From a checkpoint of a small transformer trained on Wikipedia.
Size: 11 layers, width 64.
Architecture: RMSNorm before each block, rotary positions, no biases in attention or MLP, untied embeddings.
Training: a variant of SOAP for these matrices, 3052 steps.
Each number is 50 + 12 x the weight over the matrix's rms, rounded and kept within 0 to 99. Layers, rows and columns count from 0.

# layer 8 attention value, 64x64, rms 0.305, rows 43-63, columns 0-63
55 56 44 37 57 33 47 49 37 35 66 47 29 69 73 46 56 43 49 63 41 36 70 40 61 68 55 53 51 39 77 57 41 36 38 45 48 58 50 05 45 53 49 63 43 42 34 63 44 20 27 54 30 36 47 59 49 58 47 41 66 60 73 31
84 22 36 48 45 40 55 43 45 37 46 55 43 42 28 45 58 45 63 45 44 48 35 65 40 60 37 57 36 67 36 37 51 58 65 29 40 46 37 28 36 37 40 37 52 54 68 47 42 50 40 57 35 46 63 46 64 47 46 49 66 62 45 68
40 72 49 54 59 51 58 69 43 74 47 50 67 47 47 53 41 55 65 57 42 59 53 45 34 49 63 54 48 58 38 41 54 37 74 65 59 54 59 59 49 52 11 44 50 51 57 19 56 62 56 58 75 32 33 71 38 68 54 37 44 54 49 52
61 33 47 45 48 45 56 52 44 52 51 38 18 38 48 53 44 52 52 46 51 57 38 50 67 71 50 30 36 60 37 70 53 45 41 26 44 83 47 38 53 59 49 52 47 66 49 52 15 49 65 47 41 48 66 47 59 43 48 50 49 66 58 25
38 42 49 35 44 62 55 54 55 50 41 48 36 49 58 63 83 61 73 60 52 79 43 55 75 44 50 77 44 45 29 67 62 33 39 54 52 58 58 32 64 60 34 54 62 50 31 51 54 40 57 40 51 45 36 54 51 75 72 52 55 45 74 47
42 41 47 52 53 41 45 48 47 45 51 38 56 62 49 62 44 38 53 41 74 41 43 37 65 48 39 70 51 45 43 49 46 66 67 67 71 41 60 44 50 46 65 60 71 58 72 39 73 53 25 43 58 46 45 64 58 38 40 44 50 49 60 34
62 65 60 45 39 26 60 60 65 57 60 72 48 68 56 46 55 68 61 40 44 60 53 45 65 64 35 55 54 48 65 48 55 52 48 54 41 39 25 13 46 59 70 55 44 70 31 52 40 44 48 57 22 59 52 36 52 49 37 50 48 55 64 43
65 55 24 29 42 48 64 54 47 42 63 63 55 67 52 51 60 52 53 52 56 61 49 50 48 66 32 46 37 55 52 33 65 38 69 42 36 51 60 46 44 48 49 43 48 68 52 42 49 38 44 62 58 51 39 49 50 38 36 64 64 27 44 45
43 34 52 57 40 55 57 53 68 55 49 19 71 59 67 48 39 53 70 54 42 48 74 40 70 49 48 60 65 56 73 69 57 66 29 45 51 55 44 37 53 49 51 56 64 37 38 68 51 64 52 44 46 48 38 59 58 88 66 38 49 52 59 63
55 38 36 40 53 33 67 38 38 57 33 59 49 48 52 49 45 59 59 28 53 64 36 35 42 41 48 36 53 31 36 65 47 56 36 47 86 65 30 43 39 55 54 48 60 49 43 55 44 49 56 39 61 57 40 43 61 51 58 51 65 45 42 36
60 44 40 50 49 56 62 58 54 64 64 54 63 67 42 41 44 44 48 54 54 51 63 17 62 49 52 41 70 61 59 34 51 28 53 40 69 55 50 42 49 62 38 54 49 35 57 31 49 43 55 65 33 42 49 53 41 58 34 43 41 80 28 55
67 37 50 57 78 45 49 60 55 60 31 67 53 35 55 65 62 32 51 36 64 56 60 36 40 51 59 36 55 50 28 59 40 39 56 49 77 72 62 51 47 45 34 47 64 44 69 60 51 80 59 34 66 34 41 47 58 54 73 55 53 53 57 63
39 49 32 33 50 52 76 46 15 49 24 41 50 33 63 63 55 39 68 48 72 50 52 43 16 43 44 28 35 55 45 12 35 50 37 53 70 43 56 67 50 55 51 56 55 26 54 57 54 57 47 41 58 38 46 37 46 52 57 57 47 40 49 56
74 52 52 66 64 51 55 87 62 73 39 48 54 51 52 50 52 42 57 39 63 72 59 47 42 37 51 41 53 46 38 44 44 40 53 38 64 63 56 47 71 60 42 41 56 43 61 34 54 58 62 33 42 39 40 57 50 63 43 30 50 64 48 34
45 48 40 49 49 59 54 52 52 42 37 48 56 35 42 48 39 58 55 43 46 54 75 52 45 35 48 48 66 78 60 33 26 51 56 42 65 57 55 48 55 56 63 75 61 35 60 58 45 65 31 46 45 51 66 45 56 52 50 35 60 35 58 30
50 52 46 40 49 34 53 49 51 61 42 72 48 51 62 53 80 68 48 47 40 53 36 44 54 38 72 61 56 33 55 60 68 49 21 64 44 36 41 14 55 52 56 44 46 54 48 34 64 39 65 53 49 56 34 56 44 65 46 63 40 56 75 38
63 73 54 73 50 46 51 58 62 55 46 48 54 53 50 62 38 43 43 43 64 59 39 62 52 56 50 57 41 47 40 61 55 38 48 53 46 42 59 64 56 31 41 41 51 58 75 54 69 45 55 51 48 47 41 43 63 60 71 30 49 70 46 62
50 39 54 48 53 62 61 48 53 53 40 52 55 56 33 40 44 52 28 55 51 65 39 52 34 46 40 46 40 60 44 58 52 67 33 48 47 53 51 60 64 40 58 44 60 41 47 47 71 28 56 59 53 52 50 49 46 56 69 60 51 38 60 44
49 47 66 60 49 56 57 50 69 56 52 33 54 38 52 57 56 44 71 34 20 52 77 53 67 56 49 46 68 58 55 65 34 53 51 43 54 50 66 61 43 65 64 62 49 47 43 57 38 71 48 47 50 62 54 61 65 45 23 41 43 44 46 25
54 36 54 52 43 29 57 58 72 38 46 50 45 57 49 65 51 44 76 39 48 43 73 57 73 78 29 56 34 45 55 53 53 42 50 55 46 56 62 33 36 45 50 54 58 59 34 57 42 61 53 28 32 59 52 51 64 74 29 49 53 51 52 39
60 64 53 45 41 36 35 57 58 64 64 51 49 69 46 50 58 44 61 41 43 43 53 45 39 55 44 45 41 54 32 24 45 54 62 41 56 43 46 40 37 49 63 44 45 56 48 29 49 45 35 73 39 65 59 53 74 68 52 35 43 45 52 63
# layer 8 attention output (transposed), 64x64, rms 0.23, rows 43-63, columns 0-63
55 35 47 43 42 49 35 13 40 02 45 44 22 46 66 43 88 39 46 40 76 34 50 41 46 53 46 37 48 51 70 32 28 52 42 55 34 46 65 22 45 59 59 52 35 57 42 46 64 16 34 58 35 58 62 65 63 76 40 35 53 68 43 50
54 50 23 46 50 33 46 54 73 55 39 41 53 59 45 34 66 52 52 47 55 35 60 76 50 56 59 55 37 72 47 47 31 33 39 67 47 59 57 49 74 39 50 52 72 51 44 63 50 75 50 51 49 47 55 60 48 33 55 47 55 62 36 46
36 40 87 48 69 59 44 65 50 38 37 50 62 65 43 48 19 52 66 47 46 46 47 37 24 55 50 57 38 80 48 42 48 35 60 53 70 70 33 67 52 48 47 41 63 49 50 42 39 54 59 60 38 51 50 62 18 73 48 71 45 48 36 48
73 37 25 35 30 65 51 28 47 29 35 43 49 56 49 46 48 42 61 32 61 54 60 78 35 62 52 64 44 39 48 63 32 46 49 39 46 62 55 32 67 50 50 28 51 39 79 61 35 44 56 57 26 43 47 22 68 43 47 60 59 64 42 33
39 49 58 37 28 53 32 53 44 28 51 66 53 53 59 46 56 61 83 67 51 81 66 37 55 57 50 70 62 51 58 59 38 47 52 38 59 61 49 34 62 58 44 58 60 55 37 43 51 34 43 25 69 43 33 50 65 69 48 67 59 76 42 46
63 52 57 30 29 53 44 47 37 36 58 43 43 68 37 49 45 47 48 52 40 34 47 64 50 55 30 59 53 47 46 45 48 66 62 62 68 59 47 51 40 34 54 56 56 58 63 44 64 58 41 53 74 64 60 69 49 38 47 57 52 39 53 60
71 44 57 47 44 60 47 48 51 51 40 73 39 64 70 29 89 45 35 70 32 42 59 46 60 59 23 45 72 33 47 48 47 39 54 54 45 56 66 56 60 75 39 75 55 59 51 48 23 63 58 54 40 47 54 48 50 45 40 47 60 39 54 45
42 43 49 64 51 42 59 50 61 36 45 62 48 39 49 54 57 48 46 50 54 64 57 55 42 64 31 66 49 58 54 38 55 19 54 41 54 44 49 50 66 39 40 40 51 57 52 51 49 51 46 64 53 60 55 51 37 32 44 53 72 35 50 49
48 45 39 44 44 36 60 57 48 29 62 34 50 49 71 40 71 70 60 62 17 43 54 64 57 30 54 48 41 51 74 63 45 56 32 40 57 63 63 46 35 59 66 54 56 40 36 47 56 48 44 33 44 40 59 49 45 73 49 73 21 65 66 51
60 51 31 35 59 37 58 39 29 42 46 59 38 48 56 37 60 22 54 45 46 48 39 48 54 52 46 43 41 53 50 62 55 56 52 46 51 49 37 72 45 54 31 43 55 56 63 43 38 44 65 25 52 55 53 44 61 42 57 58 43 43 37 46
45 48 45 52 39 47 54 38 32 46 62 44 59 35 49 39 50 57 46 47 33 50 72 45 48 61 47 36 54 53 70 45 46 50 53 64 53 59 28 38 58 68 37 44 46 41 54 45 51 44 79 77 47 51 57 55 27 35 46 51 10 61 50 38
53 57 56 38 63 40 60 43 30 50 30 29 52 45 51 69 58 23 68 48 61 52 39 45 53 50 65 42 44 74 47 71 62 54 46 52 79 61 47 46 51 74 63 52 87 39 47 42 72 48 54 50 64 50 42 46 57 37 69 32 42 62 46 34
35 38 21 44 59 57 49 44 49 48 35 61 67 39 44 61 54 46 59 60 70 56 38 48 21 28 41 38 25 76 52 52 45 60 63 43 56 48 51 67 32 47 66 60 28 46 41 55 45 48 58 45 66 73 38 53 43 34 36 31 55 59 46 53
58 43 57 33 54 49 53 61 51 44 45 24 46 56 47 52 49 29 52 50 42 85 60 46 41 67 66 21 45 49 64 29 50 61 47 46 61 85 33 58 40 49 71 25 53 42 64 39 39 61 54 63 64 39 37 51 50 42 54 55 34 43 51 48
51 52 36 70 58 61 38 47 44 41 45 39 42 54 45 51 49 58 63 43 49 56 70 50 52 50 45 47 53 64 56 62 66 67 57 51 56 50 54 49 28 63 66 52 54 49 44 62 46 46 56 45 51 50 69 63 49 42 47 42 63 44 51 36
67 66 74 22 61 49 42 57 48 76 51 56 61 54 62 32 77 21 54 56 51 63 47 39 44 33 55 66 61 39 51 39 45 47 42 59 46 57 50 39 82 63 41 53 51 60 38 32 38 14 52 57 46 74 57 56 49 53 42 71 53 56 35 65
66 55 66 44 30 47 65 48 44 48 30 39 48 42 56 45 41 35 39 59 56 59 59 65 52 51 71 45 42 55 32 50 50 51 42 48 41 63 61 56 55 43 50 66 41 52 51 48 63 53 52 48 58 43 44 66 23 67 59 47 37 49 52 60
70 51 51 55 57 50 42 54 31 48 50 54 42 45 46 24 42 61 52 53 50 81 39 48 48 43 58 54 44 65 69 51 55 53 28 45 56 32 62 49 55 41 33 51 50 39 55 71 39 53 46 53 65 51 44 74 50 45 60 54 53 46 57 61
65 69 42 45 57 57 58 54 61 47 76 31 44 37 46 82 39 47 57 46 49 62 69 58 52 44 50 53 53 53 63 45 48 36 68 55 47 61 41 44 43 72 67 51 52 48 54 55 37 60 50 32 39 53 69 38 55 73 42 55 36 42 65 37
62 42 45 35 52 40 79 49 42 31 53 42 53 70 60 84 73 44 47 52 50 42 66 56 57 60 38 60 45 53 57 38 50 43 49 49 55 64 55 31 54 25 60 75 41 55 38 48 35 71 35 53 48 35 48 35 41 55 56 46 47 60 43 54
46 63 67 53 50 44 43 42 47 57 50 45 47 57 51 47 74 48 56 71 41 55 51 63 46 78 60 51 39 68 29 28 43 46 45 65 49 47 45 58 42 54 50 68 47 57 54 63 52 62 48 60 41 53 51 54 46 32 49 58 54 47 46 38
# layer 8 MLP gate, 192x64, rms 0.239, rows 0-22, columns 0-63
57 57 47 65 44 34 34 55 76 61 45 43 47 38 52 05 48 59 29 59 38 34 52 41 30 64 36 44 39 38 48 68 45 18 68 41 52 64 41 52 27 43 33 50 69 35 54 45 31 38 41 45 52 50 63 58 47 53 55 46 57 45 38 44
48 51 50 51 62 52 34 42 62 38 44 62 50 61 68 30 42 49 53 59 45 83 49 49 32 42 49 49 41 50 61 43 45 59 53 51 61 52 45 74 45 53 35 33 72 57 40 39 58 46 58 71 51 46 44 43 46 71 40 51 44 53 53 59
55 71 56 64 62 57 59 56 54 51 48 74 49 74 52 66 43 46 73 60 27 43 51 49 51 59 61 34 62 48 57 50 75 60 25 45 51 53 52 43 30 36 46 46 63 51 54 55 56 21 64 63 46 67 65 61 46 47 53 37 76 50 44 56
58 59 57 55 75 83 50 39 52 31 60 29 29 39 37 46 63 46 46 62 49 58 44 56 35 37 36 60 47 47 56 40 53 54 56 62 53 60 57 48 61 67 60 32 74 32 56 63 50 51 67 40 38 41 29 44 50 57 61 56 36 41 32 42
30 50 42 61 26 45 58 54 49 45 44 27 66 60 56 43 56 46 56 16 40 58 59 47 53 27 48 52 33 73 45 59 33 50 54 71 46 36 53 46 44 53 55 67 64 34 46 45 48 36 51 49 49 66 53 61 62 57 46 45 38 55 58 19
48 66 49 50 62 39 51 74 36 64 38 53 53 60 55 56 59 65 58 59 47 36 60 40 50 36 42 44 47 49 59 51 32 46 38 36 32 68 48 36 41 64 55 41 40 40 32 48 32 54 46 34 41 51 68 65 52 25 41 36 57 39 74 65
73 61 60 36 36 54 47 42 63 55 66 60 70 51 51 33 78 61 43 40 53 43 37 50 46 31 43 52 44 40 60 65 30 57 63 60 55 71 47 55 60 55 42 37 54 66 57 73 49 29 44 51 47 45 37 54 70 32 61 60 53 28 44 47
47 58 64 48 31 66 51 62 59 49 46 48 36 37 49 59 50 56 62 69 50 47 35 57 39 48 53 50 60 49 63 42 37 47 46 48 52 63 52 60 57 42 49 63 47 51 49 73 27 37 42 64 53 52 53 29 49 44 60 31 47 63 81 51
53 50 62 56 50 48 63 62 67 38 43 49 56 63 54 55 34 55 68 44 51 79 57 31 48 68 49 44 71 64 64 44 64 65 61 36 32 54 49 29 51 43 51 60 56 48 57 36 45 50 47 39 38 65 34 47 61 18 43 48 53 41 68 45
24 59 58 43 32 49 57 49 66 41 68 56 72 46 50 55 65 53 40 68 60 56 27 64 56 29 38 39 60 43 24 37 17 46 54 37 56 78 40 46 63 49 40 55 33 48 51 35 43 62 33 67 41 48 52 63 72 34 40 53 53 68 43 48
47 36 41 55 61 38 50 40 62 33 46 47 56 27 47 50 70 32 64 47 50 37 44 54 36 47 44 36 71 45 54 44 59 73 57 76 57 41 47 40 41 36 54 31 65 27 35 66 27 75 44 45 43 62 46 59 27 40 46 45 46 23 49 55
44 47 55 46 60 40 32 47 46 54 33 60 64 48 69 62 52 49 41 62 43 37 37 59 63 54 52 59 67 21 61 48 46 53 52 53 64 43 49 35 12 54 54 39 57 64 59 53 41 56 77 42 41 40 70 66 67 33 71 38 35 52 35 48
37 43 71 56 49 68 71 28 43 39 40 51 47 49 52 44 82 76 48 65 45 52 69 41 35 67 37 70 62 58 51 35 45 37 40 74 77 38 60 68 53 44 35 61 68 48 57 77 49 26 45 49 72 51 42 43 54 41 50 41 70 40 45 42
68 48 45 69 56 44 54 32 62 53 64 47 48 40 56 37 69 29 35 58 56 54 39 61 38 35 46 58 59 38 61 48 28 45 54 27 55 37 65 59 52 31 29 48 60 64 59 45 63 70 46 45 57 34 58 33 47 59 48 42 54 51 51 42
38 52 45 67 42 32 46 77 48 62 52 36 56 55 50 47 41 50 31 50 64 55 69 71 61 46 62 29 42 42 80 69 57 58 59 51 42 53 29 50 58 38 34 46 61 39 51 47 44 61 69 53 59 62 62 54 56 43 54 54 56 52 56 72
52 37 58 34 44 46 41 32 43 64 36 52 44 30 47 21 61 41 49 38 46 65 45 61 33 48 56 55 54 78 82 57 58 40 57 64 66 37 63 49 68 54 60 54 65 48 51 62 41 49 54 36 53 56 48 45 42 42 44 68 48 44 78 57
32 40 56 32 42 59 34 70 35 57 41 48 49 59 27 64 41 45 55 53 38 35 62 50 50 45 41 62 52 58 67 59 55 65 40 53 54 44 58 44 56 47 31 38 53 58 37 53 42 31 52 55 27 47 56 53 77 57 34 56 34 43 90 42
38 41 43 54 19 49 59 72 50 53 50 41 52 31 41 60 59 71 64 54 41 34 65 48 42 53 54 20 53 57 36 41 63 54 56 48 76 42 57 34 53 46 57 43 51 59 41 29 46 50 52 48 63 48 39 38 44 51 49 57 37 49 47 71
67 52 61 38 42 61 31 47 64 31 43 72 51 63 67 50 36 47 39 66 63 40 33 50 48 43 70 39 52 35 70 47 17 44 66 66 55 50 65 44 51 52 56 46 35 34 73 51 39 58 57 42 58 52 46 53 51 44 82 67 47 34 88 29
45 50 52 61 55 67 49 46 30 29 62 61 56 41 30 57 56 43 49 48 38 55 33 63 38 60 34 44 55 51 79 41 40 34 60 50 43 38 43 48 57 39 44 39 29 22 73 59 39 39 59 47 57 85 53 51 45 50 69 42 30 39 56 30
43 66 53 56 42 52 34 43 57 56 38 37 58 35 56 36 61 65 52 52 56 37 29 66 45 41 26 62 60 37 51 43 39 65 51 59 32 52 48 49 52 41 50 38 69 50 50 44 58 40 56 56 46 58 51 53 76 41 47 57 43 71 52 66
57 64 72 55 31 56 51 37 32 32 39 60 62 61 50 58 36 49 42 53 56 54 64 49 46 40 52 47 40 47 48 53 65 46 21 54 81 39 56 56 36 49 62 53 42 48 48 57 32 50 55 60 32 50 62 51 37 46 24 52 56 64 48 40
49 50 61 55 47 39 53 48 60 36 54 39 54 43 74 48 70 35 65 38 50 45 70 30 37 52 45 46 40 50 52 36 67 50 59 50 76 68 64 68 43 58 47 63 52 42 49 43 42 38 53 53 49 68 53 56 66 31 47 75 49 39 48 51
# layer 8 MLP up, 192x64, rms 0.246, rows 0-21, columns 0-63
50 61 50 31 71 78 24 37 77 43 65 38 54 58 65 73 57 62 44 39 55 61 40 58 50 54 35 51 46 54 05 49 35 53 59 60 27 59 70 67 67 70 55 50 45 46 41 58 41 52 37 53 35 60 45 53 40 42 40 47 32 55 48 49
59 47 56 45 38 71 66 64 45 62 47 53 39 61 39 51 55 39 66 50 40 35 39 55 67 46 32 64 54 35 18 54 68 41 50 66 67 51 22 55 37 43 51 43 55 62 47 44 52 35 28 56 52 31 71 50 50 43 61 46 47 37 43 69
70 43 50 52 55 54 54 52 58 41 39 26 67 51 68 57 39 38 47 44 42 65 41 44 64 38 67 35 43 40 47 39 36 43 51 57 57 53 33 70 62 46 52 55 37 53 46 45 48 33 30 33 34 32 31 62 69 33 55 47 66 53 54 63
51 54 37 40 43 51 49 57 56 58 42 30 46 47 64 47 38 40 53 49 47 58 48 41 59 57 51 48 54 23 36 33 39 38 48 81 54 56 32 40 55 61 40 60 69 68 36 55 39 68 57 70 29 48 56 49 46 52 69 41 56 44 43 38
42 36 48 40 65 45 69 51 54 54 58 46 54 51 76 55 69 39 56 43 59 64 60 41 37 49 42 57 47 39 54 33 31 56 50 31 64 73 63 48 60 64 48 41 45 36 65 52 76 67 51 43 43 58 66 51 49 62 62 47 55 48 45 48
66 68 19 27 60 43 41 54 63 38 52 47 49 25 42 76 70 63 47 45 67 43 66 53 57 38 40 50 44 64 46 46 46 85 65 46 57 35 46 56 76 53 30 50 53 50 37 38 33 39 52 57 47 67 27 55 49 58 51 60 51 63 47 46
34 63 65 36 65 51 55 40 52 31 56 50 62 45 59 51 30 38 67 42 67 55 56 54 53 48 55 46 69 62 33 55 36 40 45 57 42 39 32 42 58 48 44 68 42 55 50 60 51 48 63 21 68 22 71 53 69 61 60 62 64 50 53 56
56 68 41 73 37 46 46 61 65 76 75 40 65 48 39 40 44 53 39 80 55 73 42 40 47 75 40 45 54 36 59 69 50 60 48 51 07 56 33 67 52 48 43 36 42 38 44 63 36 55 55 67 58 35 65 44 31 59 55 23 41 54 41 42
64 57 40 55 64 33 39 45 54 54 40 68 53 56 32 55 62 34 42 34 57 39 58 42 21 65 59 30 46 42 60 56 49 46 46 49 39 50 55 66 41 64 48 52 66 69 48 45 50 59 45 56 36 54 44 31 66 49 49 60 36 42 58 55
42 64 44 53 61 55 38 35 81 39 63 46 40 43 73 27 60 56 56 52 49 46 31 59 61 26 56 64 71 67 55 81 20 49 48 53 61 69 46 60 46 27 39 54 58 32 53 42 56 68 58 56 51 24 49 53 64 62 47 39 45 60 11 57
43 54 46 52 71 48 40 53 49 50 36 44 48 41 49 39 57 49 50 52 63 26 87 44 37 51 54 47 57 52 44 50 51 43 52 63 23 41 48 58 55 38 26 13 72 60 60 65 44 38 43 47 77 55 47 48 65 25 49 43 39 35 43 68
25 27 57 42 38 41 59 32 34 69 35 73 41 70 61 42 59 48 71 46 59 38 53 69 43 44 56 68 68 40 60 44 67 70 47 41 61 28 40 54 37 55 40 52 66 63 68 73 41 44 43 59 54 67 51 56 43 56 44 44 42 44 56 46
55 73 41 60 34 44 63 40 40 47 31 43 48 47 36 45 72 51 47 55 41 44 65 47 51 48 45 48 44 31 10 67 76 46 44 57 51 64 63 30 43 68 42 40 35 45 53 42 41 30 47 58 48 46 51 82 57 57 56 36 57 42 74 56
41 47 52 58 49 50 44 50 37 21 40 46 59 54 64 53 43 64 65 50 51 53 38 52 53 41 53 39 49 52 37 36 44 64 59 46 40 45 73 54 40 46 48 39 43 69 32 48 63 41 47 76 46 57 43 38 33 41 37 63 51 44 52 41
47 51 51 58 60 46 59 52 58 52 59 39 45 48 27 44 64 52 52 48 53 56 48 72 53 65 70 60 57 30 38 59 57 29 46 41 40 61 45 49 47 41 41 44 41 42 57 59 28 75 78 44 37 52 52 53 69 47 32 46 46 42 56 66
47 49 49 36 48 44 46 25 36 54 59 62 50 16 59 52 47 67 53 56 52 61 55 66 55 57 46 37 50 35 42 49 44 43 61 60 60 23 81 80 59 69 47 54 52 52 25 40 72 45 53 51 55 43 54 43 43 07 58 64 49 45 44 37
46 57 67 50 26 56 66 36 47 24 68 46 53 40 47 41 52 49 43 48 30 56 42 43 35 46 72 31 47 64 49 68 55 50 51 58 56 47 44 66 58 52 57 39 32 50 53 53 59 55 31 44 66 43 49 64 52 35 52 46 44 63 47 48
49 35 43 41 35 67 76 47 57 64 44 40 52 69 56 40 43 78 62 57 29 56 51 53 45 54 49 42 54 61 45 57 66 56 47 35 57 32 56 66 54 50 37 50 56 48 56 41 38 50 34 53 44 50 39 40 37 60 47 57 45 39 35 67
43 61 51 41 48 34 36 38 29 23 41 50 28 39 36 40 41 41 57 37 52 58 59 73 33 65 53 44 45 61 70 49 81 61 66 55 51 40 49 60 52 46 29 62 27 44 66 60 43 49 49 46 50 48 34 41 42 75 41 54 55 44 46 50
68 40 46 40 62 43 54 55 28 15 33 40 37 52 43 44 38 40 38 45 53 37 63 62 49 60 45 52 62 41 60 48 58 52 55 41 52 55 40 55 34 55 39 44 59 27 62 77 52 71 53 33 58 33 45 61 39 68 52 83 45 55 44 61
54 36 53 35 38 56 52 57 38 26 57 64 63 67 51 49 64 50 16 49 45 50 56 37 39 55 70 62 61 41 59 54 51 43 60 38 66 50 46 60 62 54 60 53 59 67 57 49 37 45 42 36 37 41 56 56 28 64 54 53 67 53 43 45
68 46 40 52 72 87 58 49 55 31 61 46 48 52 36 63 36 71 63 59 55 37 46 62 50 33 45 45 57 40 52 44 37 55 65 51 55 34 55 75 33 66 37 41 39 60 69 45 41 29 52 61 51 33 18 61 56 52 39 47 49 53 43 48
# layer 8 MLP down (transposed), 192x64, rms 0.273, rows 0-21, columns 0-63
56 34 43 37 35 56 55 57 46 47 74 49 38 31 43 35 51 60 51 35 47 60 52 62 30 42 73 77 43 30 43 64 51 35 61 55 49 48 38 47 59 53 19 50 32 36 58 49 44 55 48 46 38 39 36 82 51 69 67 36 63 39 26 70
43 42 51 68 46 53 43 58 39 43 43 52 51 45 29 28 59 49 55 60 68 46 43 63 28 49 24 64 12 35 47 50 49 60 51 47 47 71 48 50 64 42 48 52 58 57 37 37 66 39 33 65 71 46 40 45 43 79 32 36 43 51 45 58
72 63 44 73 75 55 24 54 57 50 51 36 57 57 46 47 42 68 33 49 45 55 49 45 49 51 51 31 27 36 42 45 53 47 41 69 50 54 45 46 64 59 48 65 45 44 61 62 10 57 57 39 54 41 43 49 41 46 50 70 75 60 51 58
42 51 46 45 39 40 63 68 16 35 51 23 44 52 65 56 52 40 39 46 38 51 48 56 48 53 38 75 61 58 56 52 39 58 42 61 52 61 46 48 61 53 56 40 43 70 67 48 43 46 60 65 67 39 43 46 60 62 59 36 50 58 61 35
43 40 36 63 20 57 59 13 48 46 57 53 44 56 38 44 36 66 49 43 51 40 60 57 79 45 58 56 53 45 50 63 51 43 58 64 37 39 53 41 59 43 47 54 52 53 40 69 67 62 41 39 41 38 52 49 59 54 47 41 43 48 59 35
53 57 41 43 67 35 21 43 70 62 50 44 55 37 58 53 38 53 32 65 38 40 22 56 60 52 57 34 51 48 53 66 38 68 43 56 56 54 24 59 41 53 38 54 61 57 49 45 78 54 55 62 46 16 58 33 53 43 46 60 54 64 53 34
59 48 35 45 85 40 40 54 28 61 40 44 46 60 42 59 55 39 32 55 35 53 50 70 59 45 33 42 53 60 36 51 57 53 55 63 49 32 44 63 47 43 46 26 64 63 48 63 59 47 35 52 52 24 50 50 25 49 45 79 56 53 67 29
35 47 20 66 33 51 40 63 57 52 71 54 36 42 58 39 46 79 56 51 52 66 61 65 35 46 76 40 29 47 47 50 63 41 55 51 51 47 39 43 52 51 67 59 30 36 36 82 59 39 60 49 50 49 36 36 48 70 49 43 70 48 51 40
45 31 53 39 61 58 52 58 20 63 30 59 48 55 42 46 60 75 51 63 60 38 51 27 50 44 55 62 58 56 52 24 59 52 54 54 60 49 57 72 56 47 35 47 63 43 51 42 58 50 59 54 61 63 50 31 57 48 50 53 64 44 35 41
50 44 64 41 42 45 53 65 26 79 46 40 38 41 40 45 63 62 43 59 41 37 62 54 40 58 56 65 57 55 56 48 63 36 58 17 55 51 54 57 62 48 58 27 47 75 49 87 45 51 43 46 43 31 54 33 67 60 30 49 45 38 41 53
49 70 60 55 66 37 43 69 53 55 58 60 47 54 59 37 50 53 50 30 29 47 28 57 53 45 43 54 69 60 61 45 65 59 25 53 30 33 47 50 42 39 52 42 31 58 54 54 23 38 41 35 42 65 24 39 31 50 46 65 52 18 36 53
64 28 48 61 28 55 46 44 59 56 59 44 37 47 51 70 55 45 39 76 63 46 39 38 34 51 47 57 73 65 51 59 52 58 52 46 34 38 47 75 38 25 61 60 61 39 40 25 58 65 38 35 48 50 55 56 58 49 50 37 67 43 58 61
44 56 48 55 48 41 53 56 29 51 70 44 62 54 65 50 38 70 51 47 60 57 64 36 65 38 60 52 26 33 56 73 47 39 55 60 67 44 61 50 38 40 61 64 35 49 48 48 55 28 28 31 67 58 64 60 50 20 33 53 61 12 56 37
37 49 44 49 50 66 35 57 52 70 41 53 51 59 48 56 44 43 40 53 44 54 65 48 51 51 18 44 42 67 39 61 55 71 55 61 51 50 45 53 61 33 33 45 47 44 66 50 38 48 37 59 54 41 39 48 54 38 63 69 44 19 51 45
43 45 46 46 38 44 45 26 46 48 64 56 54 56 57 44 45 42 53 35 31 33 66 47 45 57 47 43 56 64 70 56 57 54 57 44 47 65 27 49 41 56 38 53 56 60 54 45 36 56 48 41 51 41 67 38 66 33 54 69 56 68 77 58
51 40 50 75 50 67 34 45 40 29 27 47 69 62 55 56 50 36 61 46 65 54 38 57 52 37 56 59 52 39 70 36 28 55 58 42 37 54 48 61 54 48 58 43 41 52 45 55 30 42 49 56 48 28 35 35 70 65 21 60 32 66 27 19
39 49 49 44 42 66 60 47 64 82 51 51 43 49 51 38 43 11 58 59 54 54 35 42 56 31 63 56 53 55 41 42 42 44 34 75 57 38 47 40 39 37 53 44 31 64 53 46 53 50 52 59 47 49 40 53 64 59 70 60 67 45 48 58
43 43 45 38 45 42 39 90 37 39 47 54 34 35 47 57 61 46 53 51 41 55 69 66 46 48 62 46 63 54 58 49 38 66 57 47 64 51 49 56 58 68 57 48 62 49 49 41 62 38 50 57 57 45 66 45 57 41 59 59 58 47 65 45
41 37 75 44 40 54 78 61 48 72 51 58 56 48 71 62 46 49 63 45 74 62 59 21 53 61 56 59 47 37 41 29 65 49 50 47 56 53 50 57 62 58 52 48 52 36 54 54 44 19 25 67 43 56 57 56 66 57 60 47 64 62 39 64
60 62 52 69 53 75 29 45 58 58 47 64 39 44 62 40 60 53 38 50 35 55 29 55 43 86 58 33 47 50 42 58 57 47 51 58 28 42 56 65 51 59 25 54 42 44 58 50 54 18 29 58 35 57 68 60 58 48 56 53 54 71 59 58
52 67 58 26 64 47 53 59 46 62 45 55 61 56 52 39 46 57 45 56 54 38 39 67 48 51 71 72 59 54 52 58 34 50 42 52 68 46 70 48 36 53 35 26 39 56 67 36 73 50 60 60 44 62 58 45 53 50 64 70 39 74 57 54
44 47 66 56 49 57 37 50 62 60 76 32 32 41 66 54 47 56 45 52 30 57 48 57 37 72 43 60 64 54 58 51 47 35 55 33 51 51 53 35 43 61 60 56 65 41 62 43 59 69 33 46 60 56 58 40 42 28 15 62 48 36 65 44